Weights of a small GPT-style language model, trained from scratch on English Wikipedia: width 96, LayerNorm before each block.
Each number is 200 + 30 x the weight over its row's rms, rounded and kept within 0 to 999. Layers, rows and columns count from 0. The size before them is the row's rms in percent of the matrix's.

# v: layer 5 attention value, 96x96, rms 0.197, rows 34-70, columns 48-95
# o: layer 5 attention output (transposed), 96x96, rms 0.185, rows 34-70, columns 48-95
# q: layer 5 attention query, 96x96, rms 0.267, rows 64-95, columns 48-95
# k: layer 5 attention key, 96x96, rms 0.244, rows 64-95, columns 48-95
v34,089,172,200,217,215,207,260,222,207,150,220,229,172,203,195,169,177,211,222,192,187,250,205,215,225,177,227,192,220,245,146,227,235,230,201,149,198,169,168,185,222,167,152,202,191,227,186,220,160
o34,099,209,151,186,203,243,156,204,190,266,188,197,236,231,233,185,162,180,169,182,214,180,200,209,163,204,185,243,160,182,315,196,184,187,197,255,208,203,213,229,213,261,216,234,184,192,184,265,241
v35,095,201,303,208,200,227,156,174,195,219,252,230,230,177,192,215,205,196,219,220,211,167,240,205,175,203,194,244,237,218,191,149,188,197,227,233,240,162,148,211,208,176,285,184,155,228,213,198,195
o35,095,209,99,167,210,213,207,241,244,200,181,228,204,182,194,248,276,188,208,273,150,175,191,240,175,175,193,230,187,201,216,237,156,219,181,248,173,228,264,197,182,184,201,191,183,166,212,198,182
v36,108,190,147,171,182,189,236,208,183,204,166,248,228,129,192,178,157,200,216,209,223,183,198,184,271,244,224,158,188,216,177,241,252,223,206,196,211,214,221,182,182,207,182,238,180,204,218,232,252
o36,097,164,194,232,206,186,180,106,149,211,179,202,193,196,207,222,201,198,195,152,191,229,195,173,204,188,225,212,204,183,204,179,257,182,187,178,217,165,154,164,214,245,225,187,196,218,192,187,171
v37,106,187,182,194,183,231,266,190,211,189,229,183,175,202,194,224,182,185,165,181,200,189,181,253,122,188,182,198,215,190,165,178,224,206,203,204,217,190,172,211,171,206,142,192,166,234,197,240,219
o37,099,183,261,184,172,212,159,242,205,192,200,212,203,218,203,150,230,187,204,229,178,161,205,206,216,233,211,259,191,242,196,205,207,151,175,210,185,221,209,224,194,203,224,238,215,205,191,186,232
v38,097,233,165,179,221,221,264,174,176,238,238,176,182,156,189,188,238,184,205,241,193,207,194,152,246,161,193,187,167,232,211,224,220,214,170,244,206,220,189,227,184,219,157,207,231,154,178,157,184
o38,098,213,238,211,184,213,182,206,188,161,210,192,239,218,175,237,136,206,152,132,227,137,214,188,167,247,209,149,188,220,168,201,211,166,172,199,134,180,211,230,206,255,177,237,130,227,208,256,209
v39,106,160,205,218,165,198,218,258,213,214,183,252,173,214,189,207,213,203,116,204,186,209,205,205,201,182,185,197,214,184,200,172,222,233,184,250,203,227,184,189,193,245,216,301,263,188,192,181,158
o39,100,259,170,218,241,180,191,191,155,158,190,203,238,207,201,216,182,230,224,235,239,211,239,176,212,207,197,209,267,194,206,223,190,212,209,164,196,159,223,242,218,198,165,161,155,198,220,242,249
v40,097,225,178,171,241,229,170,198,170,227,228,170,219,203,219,198,224,167,213,198,165,226,238,232,172,235,182,199,178,241,201,165,193,271,192,207,198,190,209,135,165,208,203,220,144,230,165,242,177
o40,097,224,185,198,182,185,193,238,201,162,254,256,191,204,205,246,227,248,214,226,190,192,178,191,193,186,219,206,212,207,235,206,209,195,209,175,186,221,255,266,174,256,211,185,177,226,189,152,197
v41,092,145,177,156,160,244,191,169,222,223,222,194,190,209,177,212,218,196,261,208,228,128,185,181,211,208,229,191,212,227,179,195,181,185,168,141,180,203,238,207,215,209,192,180,164,248,116,245,200
o41,088,214,208,233,216,152,223,239,148,176,180,229,163,199,196,180,203,201,202,203,219,218,163,246,175,135,189,227,222,226,237,210,187,229,186,295,195,256,153,212,162,206,246,234,211,182,192,187,246
v42,108,172,229,245,180,174,271,200,242,237,219,213,169,196,161,234,141,233,193,179,214,208,213,241,209,227,190,222,204,200,159,244,210,212,242,226,193,220,206,218,230,213,168,225,205,203,185,169,150
o42,102,202,214,185,193,214,132,212,218,150,145,268,200,223,244,202,232,180,227,205,233,202,186,176,201,202,226,227,203,176,227,205,178,149,150,230,309,169,209,220,195,154,204,212,224,239,179,214,190
v43,095,239,174,190,185,193,196,208,199,177,144,162,182,191,210,259,163,203,247,227,206,198,202,202,277,182,267,230,211,164,128,178,195,225,229,218,224,192,207,189,180,169,199,226,163,209,206,161,200
o43,100,226,227,204,223,153,209,164,213,261,231,273,193,185,247,191,198,213,179,208,157,224,186,198,160,217,216,175,171,235,227,189,171,178,165,219,212,244,220,156,237,184,244,264,226,238,166,204,152
v44,094,190,190,204,194,111,202,209,197,170,157,260,221,226,176,174,215,172,217,230,215,152,202,189,219,177,182,187,155,168,222,183,191,194,234,213,184,226,258,210,185,156,202,191,175,210,178,198,230
o44,097,214,226,184,199,196,205,166,213,221,190,128,194,214,186,247,203,242,280,212,158,201,203,235,183,187,184,175,208,217,159,171,159,178,247,206,243,164,181,190,194,239,188,159,220,193,210,192,198
v45,091,226,186,222,176,163,149,181,232,227,209,176,192,180,199,144,246,229,231,191,208,192,196,173,177,226,161,221,244,154,216,149,214,218,195,201,220,232,215,200,186,165,204,203,250,115,204,196,207
o45,096,181,194,203,217,264,158,255,220,189,210,213,231,184,205,225,133,136,191,195,178,200,198,173,210,152,178,163,163,209,218,269,208,167,211,214,268,188,194,201,145,229,187,214,150,244,209,218,217
v46,093,152,173,195,163,182,239,187,160,194,234,197,257,241,245,200,213,185,150,218,197,194,224,184,148,206,178,218,145,181,169,185,249,195,201,199,183,172,147,215,207,170,176,207,207,188,211,159,179
o46,083,214,174,202,217,254,175,222,169,188,170,207,217,153,223,158,173,191,206,190,210,210,113,218,250,260,200,207,209,244,171,240,165,196,197,209,181,186,255,174,243,139,202,221,161,182,238,173,195
v47,089,181,193,158,184,173,168,196,264,221,227,178,208,189,240,216,192,261,219,187,188,218,199,205,249,227,237,215,217,179,231,222,143,203,142,144,191,158,174,243,206,219,260,164,197,224,171,179,233
o47,088,218,208,222,179,184,240,213,183,163,174,193,159,224,147,140,205,196,219,194,179,188,215,193,158,191,203,275,219,117,207,195,211,230,167,204,141,249,251,138,212,235,173,213,221,241,211,205,215
v48,099,167,187,252,187,122,175,152,203,193,208,203,225,189,188,201,220,212,207,161,233,166,174,169,148,215,235,208,223,179,145,173,216,164,188,247,198,208,189,188,172,189,185,262,146,200,221,197,180
o48,098,223,205,167,208,174,240,198,179,251,182,207,209,187,244,207,190,176,196,206,188,213,183,199,198,179,187,134,219,188,206,208,160,232,216,187,253,217,225,173,192,206,165,188,215,201,168,194,227
v49,094,187,177,221,222,188,239,174,199,194,205,192,233,164,245,205,208,152,168,167,231,202,216,199,202,236,231,201,215,156,213,139,172,185,194,196,208,210,160,245,151,189,216,169,172,202,210,185,190
o49,096,185,230,165,163,226,237,276,214,186,180,216,203,201,232,174,223,231,257,237,181,218,163,183,172,186,215,189,240,207,185,232,182,258,204,189,203,233,240,169,246,144,209,225,220,185,194,201,183
v50,095,193,267,201,148,211,144,191,230,266,178,162,192,168,126,180,218,170,225,229,243,211,235,191,146,208,229,227,162,199,228,195,179,191,198,171,241,195,210,216,204,187,206,189,200,235,188,200,247
o50,089,226,173,238,234,212,212,184,249,178,201,200,208,268,232,231,191,212,249,230,137,222,161,199,213,152,157,208,241,202,202,181,214,172,177,235,198,219,151,208,198,216,214,209,205,190,184,214,173
v51,099,153,222,250,144,160,239,205,165,234,169,246,276,213,215,183,145,235,230,197,189,180,222,203,213,191,206,202,196,166,197,216,197,170,219,186,185,228,250,180,183,198,224,230,202,197,244,231,258
o51,088,200,184,195,174,165,221,189,179,183,145,220,189,248,214,182,231,184,165,204,219,242,182,199,243,227,187,156,199,163,180,203,207,229,232,226,236,214,170,181,235,169,176,157,241,251,164,196,201
v52,085,195,210,220,137,197,207,203,155,217,226,202,170,209,144,199,197,211,207,174,213,167,150,180,223,247,183,222,157,159,177,181,249,206,221,242,252,239,266,206,209,243,185,221,247,228,218,204,167
o52,090,178,210,184,238,189,173,192,186,188,239,183,244,185,270,236,220,169,149,180,228,180,207,278,199,193,192,154,212,236,209,198,184,224,170,199,212,202,125,248,202,218,229,187,152,175,222,161,240
v53,105,182,210,211,191,184,211,216,189,251,244,183,160,182,154,193,185,217,204,197,192,188,220,181,166,195,189,168,179,220,226,242,198,159,149,221,168,198,251,199,194,226,218,233,230,244,213,204,222
o53,110,185,166,157,190,250,227,181,170,181,177,234,255,217,219,197,238,201,184,221,244,170,165,235,203,212,199,219,231,177,170,151,242,233,185,178,231,195,136,181,229,174,172,184,157,191,204,219,159
v54,090,185,188,223,186,186,240,201,183,221,226,173,198,198,180,224,205,227,237,231,214,128,184,213,178,196,206,246,194,147,276,177,166,148,185,159,182,201,199,208,133,250,210,235,278,235,209,187,165
o54,096,180,218,197,190,198,189,256,203,197,204,181,210,220,217,224,225,184,189,199,178,219,209,223,165,233,204,181,239,175,178,215,221,217,194,233,171,208,179,215,257,240,157,167,193,204,184,174,225
v55,088,205,169,228,152,221,205,200,216,208,222,265,163,217,181,209,175,167,213,247,164,214,213,186,232,222,198,220,165,228,197,175,186,191,232,155,186,171,235,178,272,257,196,173,181,216,196,198,149
o55,084,183,179,192,214,170,206,201,226,192,240,201,232,223,242,227,187,218,223,156,228,250,230,252,220,224,221,201,233,205,189,238,214,221,218,251,212,221,208,194,198,181,254,224,220,264,222,195,244
v56,097,195,191,214,188,151,233,198,158,214,188,297,249,182,239,168,159,195,235,196,175,181,170,238,152,188,202,192,226,133,179,216,236,189,178,183,198,171,240,245,190,194,133,190,169,240,181,195,224
o56,106,181,220,261,168,232,153,211,190,198,190,161,179,231,222,196,257,159,141,156,214,196,205,144,206,177,154,206,208,197,189,190,81,209,212,211,251,236,189,180,220,213,251,216,201,209,190,163,244
v57,099,207,207,236,201,217,222,255,252,211,249,219,181,205,173,182,244,177,202,158,227,196,208,192,200,178,195,176,205,184,236,214,198,166,231,168,161,185,184,202,214,270,268,175,182,214,189,148,173
o57,095,198,192,143,210,245,167,190,227,183,171,181,227,190,239,226,200,218,202,216,224,195,174,213,181,220,220,158,173,188,216,178,168,207,186,208,217,216,199,217,177,196,115,189,211,160,159,259,229
v58,090,206,198,235,181,206,194,194,199,161,244,185,243,223,215,220,182,230,239,176,135,203,191,204,157,205,228,282,167,182,237,180,181,199,205,205,274,208,214,182,203,176,203,185,193,168,195,191,195
o58,084,238,196,136,225,212,257,214,209,196,198,226,143,198,215,216,203,173,215,200,209,204,234,183,219,202,228,145,148,258,179,206,181,206,192,207,126,148,176,257,219,201,254,207,190,200,253,221,261
v59,113,236,152,195,185,252,175,232,199,175,197,177,209,215,239,180,268,179,199,203,208,192,151,231,176,168,201,247,184,179,266,169,158,204,195,206,208,213,215,187,199,184,218,161,161,163,244,198,212
o59,108,244,197,243,269,212,173,248,198,252,227,193,165,177,148,201,185,262,263,222,163,200,223,187,193,177,205,195,167,261,164,195,229,193,204,155,196,173,176,188,260,185,135,224,225,212,193,211,227
v60,082,229,237,238,266,217,226,196,210,202,186,230,209,204,158,219,184,180,240,280,244,161,197,238,257,201,244,171,203,218,205,220,189,180,209,235,187,233,201,196,158,214,235,164,242,220,237,179,252
o60,078,180,216,176,172,214,171,171,202,167,160,182,185,198,241,187,199,225,224,199,173,151,224,285,160,218,204,196,204,186,199,170,186,252,185,209,178,186,185,255,237,163,199,195,169,180,172,231,106
v61,099,182,199,202,184,190,204,225,169,232,142,269,207,221,142,191,232,245,210,256,184,245,236,170,228,217,217,173,223,199,172,236,236,188,183,234,232,239,213,194,288,200,167,254,204,203,217,227,181
o61,102,226,193,235,207,218,214,123,238,199,213,193,222,234,235,172,170,198,155,201,216,201,199,237,212,202,157,206,207,151,198,228,152,237,218,151,256,191,230,180,156,187,215,178,189,264,237,194,217
v62,092,197,219,181,255,193,222,217,221,205,167,166,179,233,224,105,237,204,139,155,227,201,200,150,162,207,178,153,208,172,204,195,224,214,228,185,236,152,219,161,213,158,251,184,188,137,194,199,214
o62,090,208,194,172,182,204,186,195,234,146,158,212,188,167,201,257,145,207,270,201,210,230,217,168,280,171,177,187,165,189,216,213,206,175,236,175,206,176,242,196,154,221,176,200,183,214,201,197,233
v63,087,175,201,174,241,194,196,203,172,199,194,124,231,192,174,260,221,200,254,186,213,245,224,229,183,166,124,171,209,212,158,207,224,197,182,233,229,181,193,180,175,178,165,184,236,201,151,222,249
o63,079,179,198,197,178,181,197,207,182,213,218,248,220,215,215,174,193,179,154,196,169,180,153,205,203,245,203,239,183,186,212,212,191,155,228,174,210,176,217,213,208,264,238,246,202,185,252,193,179
q64,136,181,186,173,185,270,225,200,179,138,197,211,251,186,168,207,206,198,200,244,217,255,209,177,185,139,247,221,223,192,155,202,170,193,216,229,199,212,214,177,215,157,234,220,194,203,229,205,296
k64,125,226,237,142,160,226,174,277,183,161,166,196,222,232,249,197,240,186,133,201,247,148,178,210,202,185,212,194,217,166,222,221,203,178,187,224,198,176,178,151,201,211,194,199,225,239,207,249,260
q65,153,196,160,174,220,105,160,244,193,213,236,171,217,188,178,166,240,242,183,197,169,180,193,240,195,168,223,182,132,187,169,206,269,200,208,228,172,207,196,233,199,148,194,183,148,232,134,190,171
k65,141,202,204,176,221,185,153,216,195,219,222,119,192,160,148,178,198,173,198,234,199,204,216,174,248,172,248,141,185,173,190,183,265,216,210,160,174,243,184,187,226,189,205,184,210,202,176,176,145
q66,149,141,200,120,187,219,200,198,172,225,175,186,190,165,198,258,227,223,205,230,242,167,211,166,201,225,235,189,174,190,242,229,225,147,174,207,244,172,209,181,224,186,211,168,170,222,182,188,199
k66,141,151,221,175,209,175,155,212,179,193,175,239,198,204,183,207,176,229,150,168,278,227,196,187,226,170,234,216,245,198,144,151,209,182,174,173,223,187,261,228,197,180,178,164,186,198,197,197,183
q67,125,168,191,178,187,175,158,193,193,139,216,198,234,207,220,171,203,241,193,181,219,189,226,156,217,184,198,192,215,219,215,223,194,194,225,224,213,232,217,207,171,173,228,207,195,203,178,179,180
k67,131,216,218,198,253,233,182,199,231,134,204,174,232,203,250,164,168,235,210,160,214,178,200,199,223,244,256,194,212,246,201,146,225,210,193,238,214,174,200,200,238,228,260,195,220,213,185,181,195
q68,137,201,227,220,216,161,189,217,228,204,247,138,222,208,215,203,237,219,226,207,227,212,246,250,209,235,173,160,247,222,189,195,172,210,200,180,173,180,152,191,188,155,219,208,148,143,155,218,176
k68,133,196,187,195,199,176,213,170,258,192,210,148,214,215,249,215,196,215,232,182,182,175,255,216,197,209,193,169,198,205,208,135,197,212,211,200,164,209,216,238,268,169,193,206,170,197,139,193,213
q69,161,189,229,163,214,180,207,207,184,158,225,235,242,265,220,218,218,203,181,197,207,209,245,233,155,140,142,171,223,186,186,184,164,183,211,197,158,169,189,175,248,198,271,211,229,201,218,214,219
k69,147,236,239,200,168,228,192,166,224,171,188,215,206,194,194,195,223,176,183,174,192,189,218,220,191,160,170,189,247,232,222,152,215,190,176,236,142,219,182,180,181,181,254,183,176,211,194,203,150
q70,135,191,170,239,246,249,225,160,174,200,161,161,211,252,255,215,220,213,213,209,183,212,165,190,214,179,169,191,188,240,273,187,195,216,215,207,220,233,202,190,226,185,213,138,240,215,217,205,129
k70,130,189,207,208,204,185,225,171,164,252,195,210,168,207,226,205,203,200,214,163,204,246,122,197,249,203,201,234,202,221,157,197,167,161,203,186,210,215,213,171,200,246,210,176,246,228,193,154,127
q71,147,219,176,195,185,191,181,188,239,179,197,197,218,189,204,162,209,157,201,195,259,245,188,204,177,225,229,189,216,174,209,240,149,205,263,214,237,287,230,236,201,232,235,198,201,252,196,203,228
k71,141,241,139,212,152,192,215,232,234,184,168,180,278,212,184,155,201,163,175,190,231,231,209,186,187,189,126,206,166,220,219,238,193,164,221,280,247,224,206,207,220,201,250,176,227,203,155,174,199
q72,126,208,214,165,171,198,196,223,255,161,185,190,167,232,204,271,212,194,185,180,190,172,259,186,198,176,218,202,222,213,122,233,228,257,222,216,176,210,190,225,183,145,252,182,165,204,206,233,219
k72,132,214,238,205,158,244,211,185,245,206,192,181,190,188,209,221,208,207,252,171,241,205,202,199,260,212,213,169,180,189,192,197,189,209,202,211,149,146,243,193,223,157,198,165,188,153,191,186,238
q73,141,162,179,184,229,196,162,209,138,183,164,188,186,173,204,190,197,201,232,198,220,213,200,197,229,210,178,186,263,206,243,229,175,224,230,219,220,245,222,171,207,169,225,141,185,180,207,224,160
k73,135,193,221,128,200,166,228,195,184,175,218,194,204,245,225,195,233,196,207,175,248,174,195,211,204,181,166,218,223,197,203,216,152,246,186,189,205,238,201,230,219,175,213,200,150,209,212,158,154
q74,127,213,221,184,230,199,250,195,238,240,189,176,204,166,216,204,165,184,164,204,199,188,292,181,196,212,201,170,235,210,224,219,200,189,190,217,230,224,193,173,170,248,131,181,225,187,221,212,216
k74,123,173,238,256,184,167,221,219,219,246,235,231,209,213,198,236,222,196,199,212,221,214,214,246,177,240,177,233,126,227,225,202,194,280,195,189,230,205,207,189,215,229,220,197,179,142,254,221,249
q75,126,198,244,247,232,215,244,189,162,221,205,178,204,212,164,195,206,185,247,185,186,225,194,232,238,145,155,183,219,185,177,241,210,274,191,255,172,217,208,180,236,159,205,222,252,183,209,216,196
k75,119,200,229,209,197,172,228,214,178,222,149,216,181,267,188,194,251,190,204,178,163,206,193,227,212,184,184,184,256,184,194,147,146,208,215,161,217,246,172,130,146,192,212,171,194,177,247,202,160
q76,129,223,183,189,230,182,239,117,224,177,195,214,215,217,223,149,244,211,229,196,217,252,178,243,216,256,220,209,184,163,139,200,200,189,181,216,233,233,271,199,225,165,174,210,201,225,175,234,188
k76,126,214,187,170,179,228,194,203,212,210,197,172,224,216,196,193,164,212,194,292,224,236,208,221,158,229,211,223,214,166,185,174,198,185,82,204,232,199,230,259,222,216,181,171,202,209,124,232,194
q77,143,188,194,179,207,191,260,158,195,186,210,249,200,193,240,234,214,212,169,221,268,148,248,207,168,262,205,193,198,222,235,223,186,206,165,148,183,180,250,166,206,207,236,173,188,193,200,179,142
k77,134,185,227,210,184,182,216,158,216,162,229,257,208,183,190,207,252,190,212,238,197,133,218,168,211,284,195,259,209,219,155,207,231,202,212,204,196,170,207,218,251,233,157,184,154,192,233,192,168
q78,147,212,264,164,215,199,236,230,168,255,173,180,214,202,145,184,261,138,164,216,265,197,194,180,229,253,191,182,175,166,179,191,173,216,166,219,183,218,239,195,166,175,254,220,192,224,204,228,234
k78,140,228,193,178,99,231,229,237,210,275,215,183,169,212,219,183,214,215,213,185,236,261,150,206,191,211,165,151,166,152,202,140,179,186,226,215,223,258,196,242,236,174,210,189,203,196,188,242,213
q79,136,205,186,248,240,165,129,227,173,192,221,251,221,216,209,160,144,250,241,260,199,201,223,204,220,219,248,180,218,209,209,209,240,208,156,275,207,182,207,179,194,239,193,262,188,182,183,159,191
k79,122,185,217,187,263,173,178,177,215,191,210,208,178,179,201,202,171,240,169,117,177,136,177,183,154,196,231,222,207,257,199,265,210,184,221,182,209,201,175,198,210,164,208,182,231,199,204,201,240
q80,126,250,151,156,171,189,207,208,209,146,242,203,201,221,191,169,236,198,128,184,181,169,167,184,191,199,199,177,242,181,236,221,174,173,217,250,168,172,225,172,176,166,207,251,208,198,241,188,203
k80,125,236,150,210,212,204,169,247,174,171,190,214,204,194,176,248,196,235,162,207,186,176,139,161,218,201,240,229,202,242,218,197,159,195,258,219,161,231,136,211,217,185,253,261,228,194,203,248,218
q81,145,218,152,198,222,146,193,206,211,256,259,186,176,180,193,202,217,182,177,216,181,193,235,237,175,224,210,183,193,132,183,202,171,200,141,168,221,179,174,207,216,197,171,196,211,239,139,240,187
k81,130,206,217,176,199,173,239,154,217,239,230,200,170,219,130,210,195,217,173,254,188,197,224,192,147,207,200,150,168,214,238,162,228,225,197,180,207,201,218,183,183,215,149,196,182,160,123,216,188
q82,149,193,163,157,211,207,164,193,255,244,167,181,159,190,152,161,284,216,243,223,158,230,236,142,163,209,220,254,196,213,217,217,204,176,187,187,231,191,221,198,144,177,200,234,203,142,228,173,240
k82,152,152,192,220,176,197,193,257,199,178,146,254,163,139,204,174,230,227,197,258,208,213,222,219,172,216,219,245,194,232,231,210,178,207,209,171,188,189,207,216,224,129,203,198,227,173,166,169,222
q83,118,180,213,264,186,226,162,251,195,234,203,205,157,202,173,176,194,176,185,111,196,212,157,192,154,229,221,218,181,189,242,225,199,197,177,205,203,167,144,201,188,145,277,212,204,176,227,224,227
k83,122,186,202,177,201,191,206,201,242,294,163,220,183,245,247,212,227,181,240,183,213,230,221,224,232,215,182,177,200,234,225,179,199,157,207,213,147,227,193,210,221,131,224,201,194,178,164,209,240
q84,153,203,149,204,203,147,204,167,198,218,222,207,187,220,176,229,254,222,172,221,211,182,196,196,187,231,254,201,218,215,253,243,189,138,239,166,148,150,148,237,216,219,200,224,227,181,233,212,162
k84,150,234,180,243,239,193,208,224,175,209,241,228,153,198,194,234,215,243,215,171,175,182,219,130,185,231,177,191,274,266,228,183,191,225,236,170,175,189,200,224,226,183,208,209,140,206,179,201,220
q85,131,192,214,248,199,218,214,136,175,193,236,181,229,172,228,202,182,168,232,186,206,183,219,203,162,164,200,256,202,197,182,183,144,241,236,183,204,180,183,197,195,170,151,180,163,233,169,211,210
k85,139,191,211,225,181,181,190,163,226,157,183,192,209,200,203,184,170,172,182,142,246,173,264,254,234,222,121,236,185,219,200,216,231,226,177,160,250,218,199,154,210,174,184,163,203,210,227,216,206
q86,128,191,260,206,202,208,229,205,164,171,181,165,154,165,204,228,194,197,179,220,203,190,186,180,184,138,187,223,205,176,190,178,175,169,193,191,212,183,230,166,188,212,165,199,243,239,190,231,205
k86,134,237,236,190,168,134,222,190,179,185,199,212,183,215,153,273,184,240,168,202,246,217,171,187,232,116,193,204,162,225,157,191,204,182,140,195,209,239,209,178,205,239,207,194,213,213,208,240,179
q87,144,170,172,206,216,194,188,201,217,166,150,171,160,236,198,211,185,172,241,170,187,240,247,200,197,158,219,191,198,196,184,248,202,205,239,249,216,192,178,236,209,243,220,109,183,175,214,204,191
k87,138,249,202,210,155,187,140,199,184,200,164,209,238,154,260,254,172,171,183,187,213,208,225,210,190,173,181,239,202,213,199,282,207,221,236,213,210,200,231,195,152,256,214,203,175,172,202,193,206
q88,127,196,217,227,222,217,246,166,220,180,260,242,211,174,221,181,232,159,217,168,204,241,137,209,251,202,171,200,155,239,237,214,161,155,202,195,226,255,201,238,190,223,212,120,194,232,222,98,159
k88,130,173,164,191,187,169,245,169,167,190,185,225,201,180,229,155,202,193,223,222,198,214,142,157,253,226,146,200,209,219,168,196,229,166,219,178,198,204,228,218,204,256,274,185,212,224,191,209,168
q89,131,169,231,234,195,184,197,232,241,240,195,216,151,157,142,225,217,177,166,177,185,213,243,197,199,181,163,184,139,191,227,209,197,224,241,205,223,250,167,177,152,205,210,239,202,181,194,149,179
k89,135,135,264,240,145,180,213,229,246,224,197,202,213,201,212,200,213,145,202,217,183,218,147,231,199,189,221,167,158,228,175,204,209,199,149,213,250,238,175,177,186,142,247,201,203,209,233,185,194
q90,155,203,191,203,223,200,250,196,208,176,171,198,184,172,226,220,230,238,187,215,208,194,195,223,193,204,179,212,167,213,219,219,164,237,147,191,116,263,231,165,179,237,138,270,200,177,237,201,168
k90,153,213,244,144,237,151,227,211,215,159,198,167,178,190,185,232,176,203,131,265,203,235,181,259,174,200,196,198,164,234,218,197,134,264,230,228,192,187,245,228,218,197,242,214,190,193,249,172,172
q91,143,243,208,166,172,181,201,180,161,184,208,300,176,206,216,146,217,204,197,226,259,190,182,223,171,217,220,255,250,174,173,234,238,280,216,180,238,173,227,169,244,156,201,187,166,191,223,182,175
k91,132,221,203,200,186,213,218,179,162,129,221,200,232,247,183,216,254,218,194,219,213,190,171,188,223,265,236,178,237,173,176,228,213,192,178,213,199,216,181,228,167,138,211,169,222,199,193,224,188
q92,140,219,162,210,184,213,175,242,220,206,226,207,212,207,203,213,219,161,158,230,214,188,213,169,181,225,222,136,197,201,168,225,187,172,220,216,222,217,190,199,207,230,152,289,254,183,178,214,230
k92,134,240,199,244,180,154,185,254,242,212,211,210,230,221,158,187,202,219,177,220,146,176,187,148,184,259,252,191,180,213,221,184,190,215,215,264,230,167,202,211,195,273,183,206,205,240,156,207,259
q93,136,205,220,130,278,203,190,193,167,189,218,204,176,199,197,157,218,214,169,237,231,207,175,184,224,203,181,184,164,203,196,185,201,240,183,216,211,236,185,141,186,181,202,204,198,182,203,150,195
k93,130,146,204,177,219,161,269,267,222,209,237,208,215,134,182,148,239,249,162,242,169,183,171,213,205,208,252,172,214,211,176,178,135,257,210,196,256,236,186,196,191,185,185,183,223,199,211,186,156
q94,139,177,180,234,250,207,151,155,194,206,206,229,243,192,291,210,157,204,202,162,190,223,165,254,170,244,192,168,208,189,205,214,201,238,189,228,242,231,202,229,202,205,186,193,173,190,175,166,190
k94,126,171,178,191,218,153,175,160,166,194,259,182,205,265,228,163,172,157,172,197,221,160,194,257,211,209,214,227,220,181,248,221,209,216,159,213,215,213,219,226,208,178,179,229,217,248,147,197,206
q95,138,222,195,150,211,273,169,209,212,171,202,188,218,222,215,150,203,193,146,193,170,193,186,192,246,205,195,140,154,176,172,203,194,239,247,180,173,196,197,201,171,156,241,205,180,199,176,201,195
k95,131,154,168,191,196,200,178,187,206,240,208,161,180,203,202,205,168,223,176,189,189,172,234,168,215,188,238,198,210,170,255,186,151,211,211,282,246,208,194,189,199,174,231,176,196,208,214,205,188
v64,117,178,136,185,265,153,211,188,171,206,198,200,157,213,157,174,186,209,278,196,178,195,163,230,187,165,221,178,246,248,194,220,164,229,180,177,197,201,225,179,157,174,223,112,197,220,147,224,161
o64,110,224,163,159,236,212,186,194,138,177,218,196,253,228,191,204,192,217,191,193,198,243,158,261,258,219,235,209,247,192,181,221,158,219,180,236,197,153,204,181,189,167,189,190,203,210,207,218,151
v65,115,188,193,183,187,231,202,271,223,194,201,138,180,237,180,191,177,181,185,206,225,198,205,186,243,143,203,235,217,142,200,210,183,202,209,207,184,185,183,269,212,186,148,177,187,225,196,198,201
o65,118,190,159,145,164,200,169,235,231,186,180,196,182,173,172,174,256,195,160,208,233,158,178,149,220,203,243,179,206,156,176,205,185,188,186,224,191,229,192,256,215,145,220,193,170,219,176,228,202
v66,121,242,197,224,172,199,213,226,159,220,174,171,229,210,231,207,178,212,236,166,161,179,186,251,231,181,178,186,227,181,160,223,197,237,271,215,204,232,222,160,147,228,194,175,200,226,190,200,194
o66,122,218,200,179,187,220,196,202,171,165,201,226,197,230,234,252,227,208,236,177,201,227,189,227,212,200,198,198,276,196,185,250,202,208,234,257,199,179,198,238,221,200,238,135,205,174,229,225,191
v67,122,249,176,146,219,197,190,173,183,248,221,188,198,195,258,201,138,221,161,217,254,254,211,269,222,191,175,220,199,212,185,212,172,195,156,190,190,215,217,194,243,159,201,216,218,211,176,217,207
o67,125,189,205,202,217,262,194,181,216,241,186,136,196,216,223,193,198,169,238,174,178,253,160,224,173,182,111,185,255,206,227,184,158,215,192,191,179,222,173,206,184,183,211,197,191,198,185,216,210
v68,123,205,224,194,196,275,168,230,198,189,249,155,184,173,236,190,234,211,211,176,168,184,186,247,201,190,252,236,211,142,225,191,195,205,219,210,205,191,164,176,202,179,237,277,188,227,205,217,195
o68,110,159,238,220,216,220,195,241,181,190,212,197,186,174,235,168,217,235,205,213,196,149,156,215,186,180,204,197,167,170,188,177,241,208,245,229,177,212,149,219,223,180,236,235,197,180,208,157,163
v69,114,152,210,194,203,223,216,207,132,221,220,233,228,197,215,203,202,161,176,222,219,219,178,241,205,200,186,199,282,174,174,194,201,187,193,148,181,186,218,255,165,167,197,170,245,144,198,192,224
o69,107,175,219,133,201,217,164,191,169,240,226,216,156,176,210,223,217,216,159,251,198,200,149,191,209,194,259,258,160,201,189,193,232,168,162,195,229,166,207,241,183,197,191,169,210,204,230,170,231
v70,120,214,199,219,195,192,231,213,219,194,157,195,234,179,157,160,259,199,192,212,178,155,190,184,217,195,214,188,209,170,150,221,156,220,170,190,235,236,164,171,216,191,150,207,221,235,157,221,172
o70,121,187,122,215,236,183,171,208,189,168,201,178,217,189,197,196,200,181,196,214,208,193,140,196,180,188,222,206,190,236,206,188,199,204,168,227,247,252,180,199,201,279,141,216,201,225,148,178,163